Weights of a small transformer language model: MLP 640 SwiGLU.
Each number is 128 + 24 x the weight over the matrix's rms, rounded and kept within 0 to 255. Layers, rows and columns count from 0. Numbers have three digits each.

# gate: layer 2 MLP gate, 640x160, rms 0.064, rows 499-527, columns 0-159
# up: layer 2 MLP up, 640x160, rms 0.0617, rows 499-526, columns 0-159
# down: layer 2 MLP down (transposed), 640x160, rms 0.0627, rows 499-526, columns 0-159
gate499:116125109097161113170130091099154133108116120120119122159120130173136092136107160128128140162100151179096156090148126127148126103153094098148131121122150172125114083161105150081116127127143159109132119143144148113117117122131086119123187116118106118125123105139164118106145131114134164138123130156114095110108121111112070126137109146150148144114134163104162162089115126131163160107138114121135127086102191098093162109143150154121118123120129152120170143128142161131150117068116118
up499:174116088123127129156112126097108124125098158150077106133121125170105119140124132127153121134117181150094145154106094117143097087127099107118162107101174167145113144082097114118159155143109145128129094121158125100138095094158131129118163113093157102128129131150162097106105138108131143084116146140150063136096145156156097127131111136150159134092165145141104122102106144162124155111087158166135125113121101126158119099149127162081141103124138166141137135100071145130154135115116133
down499:158102106110116130136094139126140166083122093137122116117100119139109139145124107131103107144119142117131152131140097156121096108149126140163089114129161146118119138103146158123132154099117071124137115132141146129156149187139187162130137125122152126095124130123113118123099137066120081089072080154183069136119124148178106130142104126112156110145124117122113121109142132190127112133109148140134119162117103154136127130110125176117140110134136161149146134129119145134121119170085117
gate500:142128130091134112108118103129110096135091129153130114104120102127133142092151166110166117094149167126172145134088116125158126146119163158098157096141106152132119084114135100126154161142117129116119161104117119126118175138125130148118153129101124114174143155168127106103177161132135146181055107131101118132135121169145098147143158074125135118155135121102126163085124136123164138090136110107150142099107104161136163143152110128127156135127129156115149121092095097099118111146086152
up500:141114136169132131134110149150130143129157103154136129143114111082107109147124158139098118126114087117075091143143136121117138119118139131112129155086138115130122130139130107112119094108108148117118096145151144152102095152132109120113101147170131148119123081078109136189073096108143085146143148092126097135131120119164137138098177131097130141155158123139117101156138153102106117136107116107094130156123149119152079125101139113140162133111105084127146102152093114098159138145107112
down500:103118139111156132111147101146176097167142109104152104136159150126164168146148143126085130137115119104115124086159109112100115096117139132117113111116095122090077148107150092113165195186121094162137145168115129147109113137129141081133084155111110135155100091084168164116160159103165130142145127100150114114132147076145140151104094146101133104134103109163158106144123148131115128150145127146131095148101162103113101113151129126112160132129158134110143133163145118140120117112125127
gate501:086150120109148101124128129103146120142174133106130140112119134117076115138127124198126131120128094136137107095160135136144116142158126133164146148153152114141132113096116122135101102097096124110144102168098190145143112148094126134179112115098156118122104165109124147147106139102138104132134132166122120141148103125156152149123093144115107114103144130111152119163114127147117113125146134114125136113091121090144136118131087071125111128112135127138091120117152108138153129161165115
up501:157121149158117131152126138110146171100138158143153104131104156159153100130104144110134139142076120151111107129125104101101127141086150137098109122160146184130164118111154133122141154103117134127107102113167083149167143126125115153154102085204082179098125111133129103129173135156105133152143133123157093116149102173135133136140101134112103121123153101122108112132088133126129116110141110121134119150125107139154116117140119104116140132130098124126157127085105144150153108157151110
down501:107161155133095092139121144154121128145142112152140161179097104158118102132073177156136175121148133159146162126090099140123132136119152132162133126107104142097129142116152152116145074111153128138137159150127113149140106130126114129151146117110113166140107112134133108131108165148099158132119097160106118121138097150096165098104108080116140137129131115105127146112134147115152141112136115112110163123142098157145104115146158147158144164175151121120104128177147128132146100127137123
gate502:124108057117105088127164126156112140102075110138150138159127102192146161154087179127161112147153109140160134105126122098137144117119150155122137150143134100163121103127083140160103121104072119161142129098079126158116139113073114140149134126122124088164135132139170117077145140148148112123169106124083151090120157116116125074117119103141067129108088088090161135127178101105119126187158144150161131123139143140126119094119143153138126128161154102139105126100131149144121145141140134
up502:143119145125158146117162084094099125125108096141143097122112139156152153148132095112141102116141115160104147140118125154134110123139142111126134143125170158142127098119120158099122112148148174152109110128086152124137141145124139119144140090114103107133142111108159131104119135147174100104155147144107134085146118115150139127104154105151130144118125093086162139110165145104092150129135108133118124083101187123080142111104166134110105129133121165141084131116119119150116170116135123
down502:152122136145160157137131097130131117165133120113084106106108143121109106152143098075117135127124123142104114125125104115149100106140090090132114124164119118124184140145103131138162119170122109138128139086122113075137122156121125125118153135144140164100178141144178141138107116116132152093117157096149124148105129144109107137129120167117179170125132112113067141122106118103082155122094167134106153063103103125152110149148105102094161104071081107153096093123097148141122162082151121
gate503:123154058108131129116161122099111138071113100139125148150109114111145122089132135095121140103157133138126140147100133114136144131154167113151118121148142135102133140156109131171100134129123117129122142137128140101151116123069106136140093113118082092130149124124126104086142155107127094113113095120142145171085121142110115082097144143118110172124100189098135159158155103148083120106124120094134158139128117087139142140158092129123128133126107090104145104095120144156129162109147180
up503:104185080120105157125117140115119115152081124114104090093150156151137129117160111112127126090134145075131118182089151124159100117140131138141124122105122161098103076150105116150131072100125108151142121130166124113095159146106139118143134167128176167144149137152135130094142165165112138108140122161120173073133138142109074149086101121116089147092123111119125140131128164115102144155116130063106168124149099182160110071136133140139154119103104138141103117111132144107140134131117132
down503:142100116089144075147124159096128148138103102149163138131145087127083104108119137130154171135119120150116120154102125127167150146145163133126107113162146132124077116187160188143145071160154122133117135135128116126139136152081104156118165126107099140100129125119089104085099115124124177098126137135177104164144135085147092083110119108163193116130107164116125147099131108095088121147127147100127130184177131125140131112150156108126093095101114144163108132160093113105156132118127131
gate504:117151131119135128143137110106122116077123162134102129102144132108123149187138151124119148141148111143178067172080082141121081134123147149150142140110124117138112136132145166122141104095153160132112151120103175096118108145174126163129150095113155137152152123102174159133126114154128150101140104132108171158106139124165135095075112137161140174121108140106106149130103120116122116172120138098086154117115094153097150145179104158126141159104104123124123103118123150130135137128166111
up504:155153111112099136084138101157166109161097165128158132142141145128132108118124136111114127137083164172101086129137101135114131139132177161139091083125090141144164139093119163115135168132079136174082112156131159123164132144115154138151117170120133081130143141149149147141094115158116161133114137116131106089153114127162146116140127163144106116139082140124124125072134153204087126134098117127101113112166141144143105120116100160153159092127174126118110125184115113137134123155101143
down504:142121096114144106132159178161119147140168121104060109142150137149132139139157157143123127107168109142144140127169163107146112138140091123165113134097143096100133124134161084128177146124163136156148117108111124131116154114134081142150140117101150158098131103127094145127108187164084121112132129072109105111124151134075133149128081145147155132139121120139128185116114083126131141130154097150092086120163122133098154101160139119117100126180144161107100090125174131155158125112115142
gate505:104177081153097117126115126125185126110116127148115120144108134157139099130143140098151140083081145130136107191157112116154141117180127146120161131131115152126144127127145157136114118142108130113137119131137110166135102114125142140131149149107119146118130096121132145113123145143113126138130123130119113148150076088129080152077138130113114168104150114097134116114133123159127121113107157115137158115137113099160170120162150102087138106078132143118115178131189121102096144120100113
up505:087104133115100154092079122133101148141085159152155119118098130160136098141148163155126095085112103089107139137121120139185157152131128119085177149131133155125122129136155108138134112133127130131077148145126096155109134194108140128129165121138142150118125131165162133111143104125131143118090113140151108142145116148161182135116096097113131117135070144100123091152095142158104135098182162107137167121114088123146096128084118105136127153112097112132163121126154122126129148105131141
down505:150116127104150116119119123104144151103148071096112183118115139105131135132162111155149120136121126111101090105156121111149173139090098167115124128142100140122145118141102139170115152132156097169141130115098114142146100126154178086129180118123135120133151101132164192123153122147155088124151174122172135123138095130106104156095141125116163120105111178118100122112132118094106156126126123120144119120122086139093090125147132112114097165117120111149147110140130147108125147164117093
gate506:130148091102134151164119142097160110132066145164076140115113154155152139105149137138130084100135143152128106161141132142183086097101146140112146089139073135165061179141133125090099100122154145106110185108137089107166093109159122098142125141140138142136132126145144162133141151106124154131130153123152157126137093125114136147146129117121118083107110106157121119129108128104160097106125077110083123166134119166156150146123171107113145162136134122104109104135164093128141130082196152
up506:144159139164075110142139107162149136165149092159138103101163132059091139120124146142140151146132136115155120136156114132108127149134111158100085154131139130144177165128126118151159176119146139119127129139140160122124129111111120126131107088163159114129124150119137137141094122128125098098142124130115141116146103105120102130166184129184150101098179107159118134142127120128122113129159149182126108156152067155159096078092119159111162099140099146097103151130108128080099138099091142
down506:141124079104118118141128116132108122125127140107114136138158110144113116163117143171065140142195155152126137130109126148165124122138110116142130132122100138167129106135129099160126110095149073134075169114113104174120113110089076158139090147156121129103140119140177083146126138150134112141167134138127127179156145109124092082169132116106104089130148144152101096079109101159168137104112150115106098098145113143130148147157156084144125126135135141106122115120135138156122100068103140
gate507:139098127139101131134164135121176120140105122122109117115084150121159154123150125088111090152118170196182095087147106146110154113125164137145157142120149078105097131143111121114155123125151156114137109146144153142128128071148106131099099127144128094131133132090087153122123126151127103122121138128166141168159136125123132164124156129115108117112135146140111154128129163105115134155146090110112126173106169128106146100110161173088140137145095159174123160130113115072148169118106140
up507:149125148134133121119122102163071152119141119125148170128115096118147130159145122113158090097181110132114118117144099120149123105120160141141095148123149136127114097132137161147106088118150172149121132137137094134175153138151146154150133120105148178139096087180131094126104150158131132142121072143093091097131091104154125148163109110124121135117129109135183145165136134108147085108164167178156101109092125067141083128162139108116110114145124127128168131113156160120177130137139118
down507:125130145063160163132134133158112149130155119103116117113132174167145105096151113148148110084110159145116156105192153122190124108114153135070118127120072131114129156133133121109156134093153122094121163104140121143135106112138120120135121132152125124108140122127104145159114116119130096142092126108130169144101118103159160130125133173153151104140176121143137108131094100088092114149173088113176155108112171127127147148164113122175086132114099095123065119144096101150135156136136107
gate508:107109131133093139124091132123113132105140149106105115134117114131110101135125130162109142139148131150135108122162128129111130140102095105126121106133127141141096139141143126130104144120124115125111131127128160119120128130120114116104180152137154095125152118127109104129167167119124117110138096146137148129134130121105175115130163140131107107091123138118169107129119141145145121119182131113101157164121180125103122105130077123147102119132121123140132145114125141078117128146114106
up508:100121100128098115125084144155100149137114150140116107155117161089171142156084116146146128117118129103092103128140151103127137112132132137109123146125138117173106103181169136168133149133117111143152126182097145103116142103125183099134116118134122119134118109153162165137089129168104114121110110128142109100123134138141159108131154098082126159088157120153147152129103103155134108125101099107164085124153109137119129096120149138147092159091099109135109148120161176153101099111091111
down508:137129091094110163153082136121129073151085152113120165095145114144180166099121118135090143111113116121127143157119124132140133146121123107117127136134124165147087147140145136140154139105124144148171120104096159115136141131136130161126104097118100104110127109119122155142154167091134140150106136143148156082173149077146131115138131131105153148107156139110145099131122113116105154110089125138137125116090101096111097114162136148119120115137154125107132129144135160093124112156130139
gate509:130140127143143118170127123149181124114121091110145125092121155100147124090108133127162134160167144100107098111149112084078147151151186157135122147130101111104117104129110157124108128092100093136070106106153152166133115132119100136142128146140128120137129161118140091110104130133117143162108139120087145151114123166081097147092111109119111099102107179113181147148105155126112131109115144120144116102167121154167136145113136085095146143134100142103132131139093133114122157141110113
up509:154089125159117108139132162130115123122153108155088094140131130097111096131110148131100163081172161104094139125138098117138147117145125134142173082122138132161117134110133105125170128126142119103167156126168142117133161103104099129107132106131115151102109130156112128130153103134132134174153136127164103097114106120121160124135125145120183152163148101106104109110148150145122151143113117139144153139131120130111091094101137141139103092115140114098129123153178098127161153104156147
down509:102153115125129130165102134140086073136127130139085148096100120148147129145135154169121151136125150149152118137076149100145120144129131136130096112156102119102105121117110133138187139143117109162145156106127125147141135105110121122119128156126117121155126091148133129139147125136149139079134148143145114185155116111096091149128112110066112107123130144154144127137169161118113142110130091140178116140146128183109095107106144116099117112129138099136152150124170128122129139114163082
gate510:089148104123137083096164083138113152134136115120149131118129066092132078146152159117177125094080148135082144139107141117140120052089166096111157141116131106136175095144090155157153099100157092126140147186116127140149129101163115101157156107161142109145152152102108163126104138103112135120155155130112104151105177098123132093146177120132161106131125137094128124081099161163153140128094121081129130153101117099113111145123136091102153148108162169147168144089099142138148143135114114
up510:141071163129144105178101099146115103121120122136120118080172182115089142137127149136124130148150127122138090152109103140140103148147101111174144130134106148090109137127169061116135136159131135117091094106138123124130107152117120144123116146121149162113158141118158105145112123122109130146165070155096090127134082135160137160094123153109131122135076120103144119125123118109168064109116134150106133114149077157174125146118115165120108110161109167140088133161134119100118110142131142
down510:161115141115104120135099092094114136084132138135134147150141141113069168151130134122121105133116122116097060098142145110143114095135132136166115111136074120217123135152147152103106181163141110119125108111128121138113127164049132112130131134138130137126128166127119146117148118135132133111167145114149133145125124089140150141179158136153089167120132109144120105081134137140173157117085156155171173143126082111114133130125111169153084119123133120076132152109168089121096092089081113
gate511:147099120120111158140131154120147159121116097139085105161130084143140154143118127129168164131091152115149134125111130083163184100146145118105124102140134141120142091075133158103129119096144149126137133072128083117139146140099152134185163124154099124095129140135130125121109142169138152149133144105110102160129113102111091137110139112136127130148094108158130094150160102118138128123190178168136157098129144106136130074084122163169146131093153110091129116174125122090107142119121155
up511:166128145093165133093148094151134121099147135130095117091105142096130180104168133083125185073110114108118085139088107123123130147132106162141141103150157100145149112105109108125151140118146152149143110110087111119170137150165097131125146133114112120169142120146103136162102187191152144118150175084131159115164131138161154107120164159105092104158185118118173131105138117150149130158147151150136171117120143084151134095143121133104149121115143150138155119091104143121128131116155134
down511:188116128128138114111141102155111087108138081136089078163160106131165113135125155120160107117108090095144104164140192176124104147106144156131086112163123131162158125111091103104125138097115112131128107145099111129186155146100103123118153119148178141129144158166167166150146110134195181098090107103164147125165105139131174140117147098092130150151195112133160128130120118152143108154140101125137178140113150116129145147116070126104146150106137108144106106119092108080139135158133107
gate512:110149075123114133096125083119113136119162132140090101127080127125111127132148144129122116144124096158088150119128099125095116153121117145177116140148131071124127151117118161114147099148143117148176115075150103172128116107085125157105085094185111085153095099128118155148115106127139133129147144180157160104138155121143123119185133112134145097157138118130124143142114132114119131169116158102140139136131130099109121160117143110164108131094166128130119132110156147158117123146168125
up512:125126108138125126112138169124136143164146136119100137115133119145157119127135134134120131122147114091173114146081120107142124166100110138142148135166091137123167103151127145145143109109142130108087172139104118109137139087125147159156125122127123123123137145156133141134138140114142101134093126117102120095178112113125139125148155092145145145114098161145108156115133174155154103136091137152145154142142130162113137152106137122122152149160144127150134132169102129125118144141125111
down512:093145111096113145124103125098118141143108146082166095150112112139154112076138078118164128147121146133114130127132101124135129138153139093115168108187140102120110139111100159134131138099115123144173109154107150125123123173097149160167086092143129102106155120140128124111106149155138153101156150094124112101169160115133142121134145144145139117124149162126151086129134163154104148183126143129167141141129113171096113135112083159147135098134126109134142105120151158113154166114095115
gate513:155150114119119117115148145149116122146149151162096116124165113100118106140127143147082121127153130080098153145096080132103126128124143168147131125127127129160152159140165102166142115122120073095145103132091132155137151132137083087165148117077149151104122131135130088141150124116112121152099123113155109103103149138093123166136108116107117112100124116139122152111158111125104145113094129133090106126118114121108088155109136109134139138107160169128137142130146153140120134119110135
up513:094114128091109068109158148104159168144137155162178113136129137101142116156161146089123115155131135120123143150106118090090090131115092174129146125099125113135141113116170140109162120118154130113146115120104162118134142102124069144118149114110172140097145146149124136130103165112123131139153133101147108141162139123114093098103159153145100130142134119125099113139098153125119102133158137115105130112144130129124134090127125094155148104116155156095127122101142121126106110117141123
down513:151165127117124089094105182109124111142124140136143176097127138076109134136158135096109086104076153148113122159090122129100093111130134160140107118129118102182137144126117141136125132098117099111139090111086148134087082136121079114096153093102117170144137126130106094137124159120153086105103110124110148122123118142111130123136118109167126168122149114101123143131137106109120108100101129122106104113114143126133135162096115111123109137095180157113108120110149158131102115090127121
gate514:136137118128171160136122130139117150110167148103143147134099114126162134162105098113153162131129100169099169150108117170118148090139131167094168178126119153158141081113095136111139145126117098121092083183160130134167113092093115115158094117120088144108129155139123135133113178162169146162154119132112120139136104133145134119097134113153107124082078096156078130076139159110137116103111131159123135113143151093159125108128131147127174164158130111155115129104141100115113123138126116
up514:127147108119125084109122128071158142126119171139127115112128139126084102088106125147140140144093128106155128081113080162100123141142110130134119074134133091080114142120158161110096144157139129108149135115112160089114122113114162166128130133173131149133110142149155131072151123133126081129151165106147097100132107127145136141094106153122156118145188159174074154159121137150126112108113125116098123104127121130109160150095135124154161094130127136094165087146130135143160130117131101
down514:117128093116147067155127127111176152124099139131113107150183141102139133106116134117137114088104113151102119150109124167109127103111123117116142139144070069124125141137134177120050102094122090135128108099106127106140124106134097149111155098107131123090119136140137144068152140144130090113121149139113112136125105146176109106105107131111157083148156127145116150106080113119161077199119132123114108113111145096096167161110129135115068108167153144088151131154160153099111156142104116
gate515:112137152102126137144140100110072155124128155102157163113172127134130117142119147180146173139128156148139083120146165115132136150147094117128064092174125163156108126128174083157149150156179138110122123156136134100134088084149138170123141136138155112142179081111133161094116107105143138103166128112133146110132148152123116154120092090122118113107128108107123129154135137123128101176166099110115115184140132085144119125107107137112136148137109108092120163154125114160149120103137115
up515:144125119068144147146126151084112144128175156151154165120173170176061149151085079159122122130183078122146126167126116118166143148132090083098096159113184123129099135103111123126166102156133147109090169115181055089153166146117103107100126126084118135102145155099125115106098109133129130160145112122139105080144105110121148157117115163124126143086095107083083105146109135090137087120158147113114117143140113113100132134132140127142159148119102168100124123136111125135146113093143104
down515:152107127110106113175145168115118134135121094120121109139135086091134112108131135127124106138139159116114144083129148128082148120157155102127180100132112109116137164120115103096128113079084137156154126093119133091126088121105093109118145104142103149111090147142083130125126128126110121117079162117165145112127152125113144119144132155103129131125143144137123150132109085117091154156126134151103114085171118163121179134160101124097093144155115130164130167132093147116053147145118092
gate516:097123120136130161141136136109134134163114148111125134098130112149144111120129149123143127070102099132123085075112131127134148111141161141126135054114142086153155120151153131107143129117176123128106141146072132115100117156102123117134133131152130140137105102106111126136105145153153129124155114119126103121114126123121114144130120136129107121081137137166156146145166082095134140142122136140091113174064145136120140150142128108176112139095145167070142108153116141109105140130121097
up516:139110109147110119133137126145127171140133128101123106150095160082134132153154133133150139136158155143156114137161087092147123109159125125120156122098122109106098128134108127100144121141103179109138136132125178122163113121128155123148140107144102126114115135164142124166160122165125131105135124093165102140128138094161143104136126099104138145190166132154142139165142093172180140137120121141127105103107131133128157123105142162109127136117147131132097125112127109080141120162132109
down516:102132088116128144118119140131138130153128125117145083137127154105068160152113123121112137133137106149117105142120143108154158089132126102140112111165129145115152148155114094117104144095137123081113153139118185103168132112140133153138168124137139148110104081170118122144097142139126146141130055150122132143154137119138105126133113127108073154176137123169128157140153140129138119150111104149096126156090120158147092128094120131108118147158143159118135099170125104105138136104179105
gate517:136174119111148151099148103147136111107105118142148125185113125141148147129146192124130157123117137114129099148114109086137133110108124148112113129102133144090120101126113072177130116157125113138101116107144087135169130130147154114123152122145151119121073132116125136079102127072148059128098136086154134111119132108133114130112115123102106152149142122139141163151134161153131130130133125106155134124155136150128125094136158148148157100134139136170153115107162112127130113130180094
up517:122093168120111154103150142137118158134106140145121086153125090119110149127117123151128176107124127160115149120151155122131136100147173134144149161141129088093167114103150129171111113164122161122118137104113122109145093111147112145119150151173093137141113106137145156113125173095122133109168122099131102086132100125115113201123109132150116149116081089143132108135136149135086110144126114131120081133119122108112143141143156116109111144124155111117163102197109134167071118130161111
down517:115132155138146113123133134167117071173129103125119158091128079163155117152138108156117150102137155073132137119113147117147109145124126180145146121130152114147182100118090128125180150179134097116128153117163089118162111132133162149114155140096101143175122157109148153141120095132165151161145116138152125135140124089111110133128078141129083116174121108124144149178134124147150119131131107124187125128178163177132104115112117158120104110137140145131142150118185113126132123139120115
gate518:100134115178092113133170165156113183170138124130147147189093115129115108152113139103104166094149126131095149111119119152160108171126138177130089121114128153156091134164103137138166081125120132122150120136154098117126139103134103149168112115129143121161081117098114090096161140126109132112089168135142127105117158149133143127145142151117150125128168099113170179120149135116137150134123113107133153092128138116114130120087138123164112103147093174129091159127141106084164119168159101
up518:106133115142116096164167138109125122139151161137138143174128104138100163141106113121133167109118138127098153134147117109119118123101163155136112128112151139124142133147114149124154113112137110088117121121098104113132142176122157170177145138123150152113099128104133110150084113137147162148114142125147116102137141101128136121134113115115165129125116113112112159115115151141143123130150096158178106167141113108147157123118075109164153115163117129113116125135146110099157133133139105
down518:132148108116141104114128125143134116121135142140159176114126127148130143131086072121163094113098111146172127163165106160116146117148092121123139082101185120122143135143122151112104123141122161094105115140100131115149201154144153159123104109133115129143159115112119102169122149113137149137105100156168137148156146133162146108125125122151124140129128121091133141147134110120111122114167121162123122132120093140141127134166094145130091117153133125137136106131119136141157142123125135
gate519:150130102172126137168165118128129076123116152078093122108112169143119109137096104167167085106141142127120113156158109179172153100136133148142119093148102147119139154134126111138093107138125081127112154106135122132144148099063129138092108147131137085094160120135166178120143126120127174162158112148147141136149138170140108104123109122129130120113087104083157146183135118126158163191104145142145154131098119140145117110131099129088125116112124140098090147134093127118173144097116123
up519:150139137101135148126134139109182138104136157141128119109136100111115170139154123141124118092142110143144185104124105091128126160116139107137151155102135156103115138091176137112137138134125139164095143185141112125121144157148103150128169155132163062154128112131138116101118132130152091124119144137141120165141119129103119085138129118120164123134143127156113139112096106131118070136172113131109145152127170135087118119118120102129139118127150096135138155133165146140098122114134147
down519:132157134124147179134142138114145086106125130162137132122133122107151118105099147143139096176120121117119169168107132129122153128108099101108112156117095167132087155113182148116149096095146146130104150117161152161134118096114122104127140165114152124128109103087140128105139119091122171101104096110124150129125147121135114092161127132109137140117117127124207121151131099145145141163140116127151133090118116094140118131090090160106151082118120136168158109097181109126178141085105164
gate520:134121070068149124139126141114125119097123076104103095168120129156158143162141155143149114152159079114091138091161118078108146131126117116120118141133133100107133069086131089168140147149178123125135132140128131135094072159128176082118091092120128150131119123140131150113122112152150137137141102112078116140133159098176102163108116106107142100157134165103177164142122091107104105167063113126106120160106130140141095101114152121110091082097106147124135134111121182135087098156120149
up520:157124096140110133137098153124110134144113128118114131169139115142123133154127161135114117153127117122106119114099118097088159165172120139138124112108142100144138098114159079180175144094122140176117101105150142100125088117153167083105086159117115165085112137147116130099135085160119146148153148130101165119118117142157102131157153129124159122139166133095149170147110097150118116116119081138138121133117143179131132115112142119123130112136107147123123118113122152155074103139112125
down520:160139175149095102090149109152133098166101163157163088168167148139166130090082127163110166132087114133163127133100099122106146158165135129165143167125136147166138114121146139137082151115110162144122151091125129067132129127166145146110105149150156114107136176122108079158140123137135109122137125130157178137128136156092136107152119169106127114111132084116079133128122157113137130102154104139113154104113139161112126132134109149099143156103171117127081125141126133150132144150141129
gate521:151152096113124138098120160116125111131108076150098135105119161160102118122152122146077143120105114140124177121120150174106162143138095135133134134161147120118076152095114116175176166130128112134143190137147112136135108136138143170120131128159132122086138116163129091117110105121173180165151129111194160111092156142151116144151115161153159097126110152161138118147174126151102124083139141156111099128123124147101193133170170085161077131118117149109124119127108133113140123136114109
up521:126103107136121100106123144154140129088115104145103143115117140149154115176099108073168151105156136188134133116136107062128149128108118103108136120165142165154081118134105098174151178099126152127114136093119155162124085134116165129130148141131144124122118138137106093155102147111126098152177120103117150142110092113117121128134125148166134123083098169157151119141126137156167093124074142103139133157109092128104131146100140129148138130094170129090157149121112098128125155119142133
down521:145135138156126108093128121142155122071127123118141094156080115117145084158123160103113143170140136156107170098135160083117150152108130126107126151108124117106126129078089151131140098105141094088124124110115135139136106092119132113133128115110101173116111157160110073111132125089124096090129158152134125085170113130116114118145117100097123146077125135097084086106110105132145110114184125144167146137087123151112101180135168093129126119126125107108096111123158146137097160138171092
gate522:153179123136125130163152135126112148156146126082123099167136109115099141146155138141138130114120146129127118094116133106174108112113117130122158141161086168127076126103181144129152143122089124103159155143120140117133141112121112116122120104134137080144124165099123110139119082135162152153108095111144162149085149101133149131116150125141184116127123132099079124082139133089154139113106131113177180113165118150129154144114140173153147156137125136087145137139153111115126114092151187
up522:088070139127134087158103144113167116134128104161095103121129141164151125076147166075155100113089122125109136168108079143109145153122135100153110106084128128153160126126090158156120140171098137160080109111155122118128107112084165128105101138107157093142125095148118152123113117106149135139142170154141101111169134127132126107124120147143125097103125117137122087143122162181124137099125153125113128145158155172118127124128079120144113146162093148141113139153133142153127104145111098
down522:163141145122106169155145154142131144129104169143182158115188140133157145138151150134115075144083136109146147129141121133144159116141148135129147139132111140146122135150129144124088161111142106143159138144100156130148173116152112121164068089152144106168141099160113138136170108076148115079097138091112138139172125154136094109130107097145097100161097118139152160143129125157147155119108098143111134122117161094088108111166139130121101121127142140100087144159144149103130139136133147
gate523:120162138101167142100159176133163133104155159128110134146118129143109137153086151132167069115076152154154125136140117139119135144163115136122087107155095130096134116141145141143142113120090125159126127158126116156131117150112132151149156129084069151135128137121138153114156129112121100129111120098135110114125124148103147157115159111102107113155110126120156095117134126134144137108122142162100134171105133100124127120169125118120139108089123160126131110165146129172152166136130126
up523:109117127125161109150133114103134155132135085119127144111142149160118112122117148157127124136116134124122141139141149150167148098130105157156113147123112135154117093114106080117104169100128149138157086138085088132132148119141134094153110115092128129173153106126098132150114175107134131143126143149105094146120164156141159145128109156108098120076140099119104119161150105117132151158107103130133083157126129089115124140133115130150108143135127108110101144090112116118129100134078091
down523:135079110143159140145174135090122114161153142097154126114091174133118125125143138117120179133118134094147139140148133143070139128158130134109096175118120135132074100094128161117110150133107131156159122140119066128125158142101114109111101141117142125117133133119138138158168143154132114124121147120130116141131160113109158110096147147089111143109106157122175132179103159170133116146108146105120098161141136057085123131137077183159138116112129126156155120101141123141137124144158126
gate524:132137130133144101161150133105157090146166132144122119112119141113146129125129127177157132117121132109145139122097143080121177136151142157099111084154145119152140102129143124189148158088151113099176138133135085105126111156105132143113063146139124123159117113168133168140155113163155144117116148154112164144137099153153148184161094157143117165121118146138149177099096134139155111127142117123140136170133127111128123134145165134143104093090144106143155135088144159116143132115162123
up524:104120096135160174126138145138113117122139148138161179136089133125122161112142131124127174138183147142138088089143149135133131111173114158120141132139153143123110147139140099088099125130121158116118161121084164154115088082125153121121136115129119155133139122084127118112115122112134113145132106114092135135142130106121097101112155170135141109101128095147100126156170105143162138153112121110174157123126134116106110117137122102084161128139109113124092109125165119160114151115129114
down524:082168129107142118157127114139097115153150071112108133142100126134117126171101115130139121120157107152119115099111123150147150096113123156118121114123157127114110137132099125127104120116170129077128135129099166115126136150099134129141093111120103162114074144095136146122148095129164135115089125146076138109121089144107130165148140183074128135147145113135136149174148169183181135143122146085101143161157160114139129114114152129139110087121132145112119075120161104113103141123133102
gate525:123176125134116164121122156099124116136144117133149141120121083141175121099105126135143131142145156073147139149090087125094164142092082161122138132155083133143081120139135132138140101118085123105154154111144126123153143083136070129152097116103126170142084150137155081168129135163142134131151116137113097143128132112128085106145123113165149132120169125103108169153114140113127130144119136128120152144125146124102116185114113120121121124137129154166105123116129143110093089130135083
up525:147173159165101165113116121084151147077119112122128097113176135158138150146144144150115113110136120127079128146110124080107113106098159175100115094121093149110134122173134105133106156161151124130142108124115154107126124135164136131128134095110178141118123130106177111168103148158174136118138130106101101137111149114159095117141095094129138112108119109118121136172070131136108129157139122122160090089125085126131151154140141141159130102098120153102136104158109121123090142122169107
down525:075130134136155099118159096119083119142139124088131122159140096152109116139091114083162148093058160128126098146145135145110178138097150152109168121127116134149088134127111129124138108126141127150138154153099140170147127106099162159142117132130096138138116141130088166126133153097107120104123161147099122164121147145095054122135130113120137130120142163124150127100105138112153138129126150147118175124115144142113131079146142157088136105087096149100130178113130138165137135126094077
gate526:101130091098099122158101136144132104119122132145139140100120093142135148128159099142121140096099136150151074116131116122111136141146127166149207141126119097124113148107126127184149143121116116134115153120120124150101080094096129127159091107091127176118139073138092103138125100129126148147105100123076154108105126178116100155101085132132102116137100087174131133075110121152121119103130124118139119149095155153147132133133152127084159143065141135097106101138113119158170164131135138
up526:128139138154135113097133081112112129121115191132129120172111116140131094106103155076165106122118089128137142123144166168170100137146138127108134168149090154131126104139080085127148131115134102161124112116131143131138168103126184148119092126123150119134070166127129078108131181131099113155100107154133113148146157118166196139114141120093123131163160094116159154150135093113141131105122146136128095089139111123143120146159153170140075114163123109116118155133153155129076112160152130
down526:135131107137128151133105107122130149138103150075152125114162127193110143120152120082119158098129133174109109116164126166139096140152105141146184088096141145107144096080135096140117142123118137146143111101127160152167156106133189149110073063134131132142117120081123144108102112132145107145113140162127122169101112120167099143135152100106105110135196176111178165120089132139127152108099123108125138142121090116148115104105123156111139100151143090151114139134091128148102161147128161
gate527:130135131148125155134150157130145096127096138098164119161140131148102099078141113107151133127149137133137128131122156164163134132087139151071153112164110151162128164123147131141091107155098107129138106106139079156151165128137187139090156173130143132108133135151124135106139097108136112197113130122147101118167185119146116090155096099159105117158108125167143126156106124110127126161134126095134153156148113125148144149147118114158137121159101115159098115118153128105123123113132135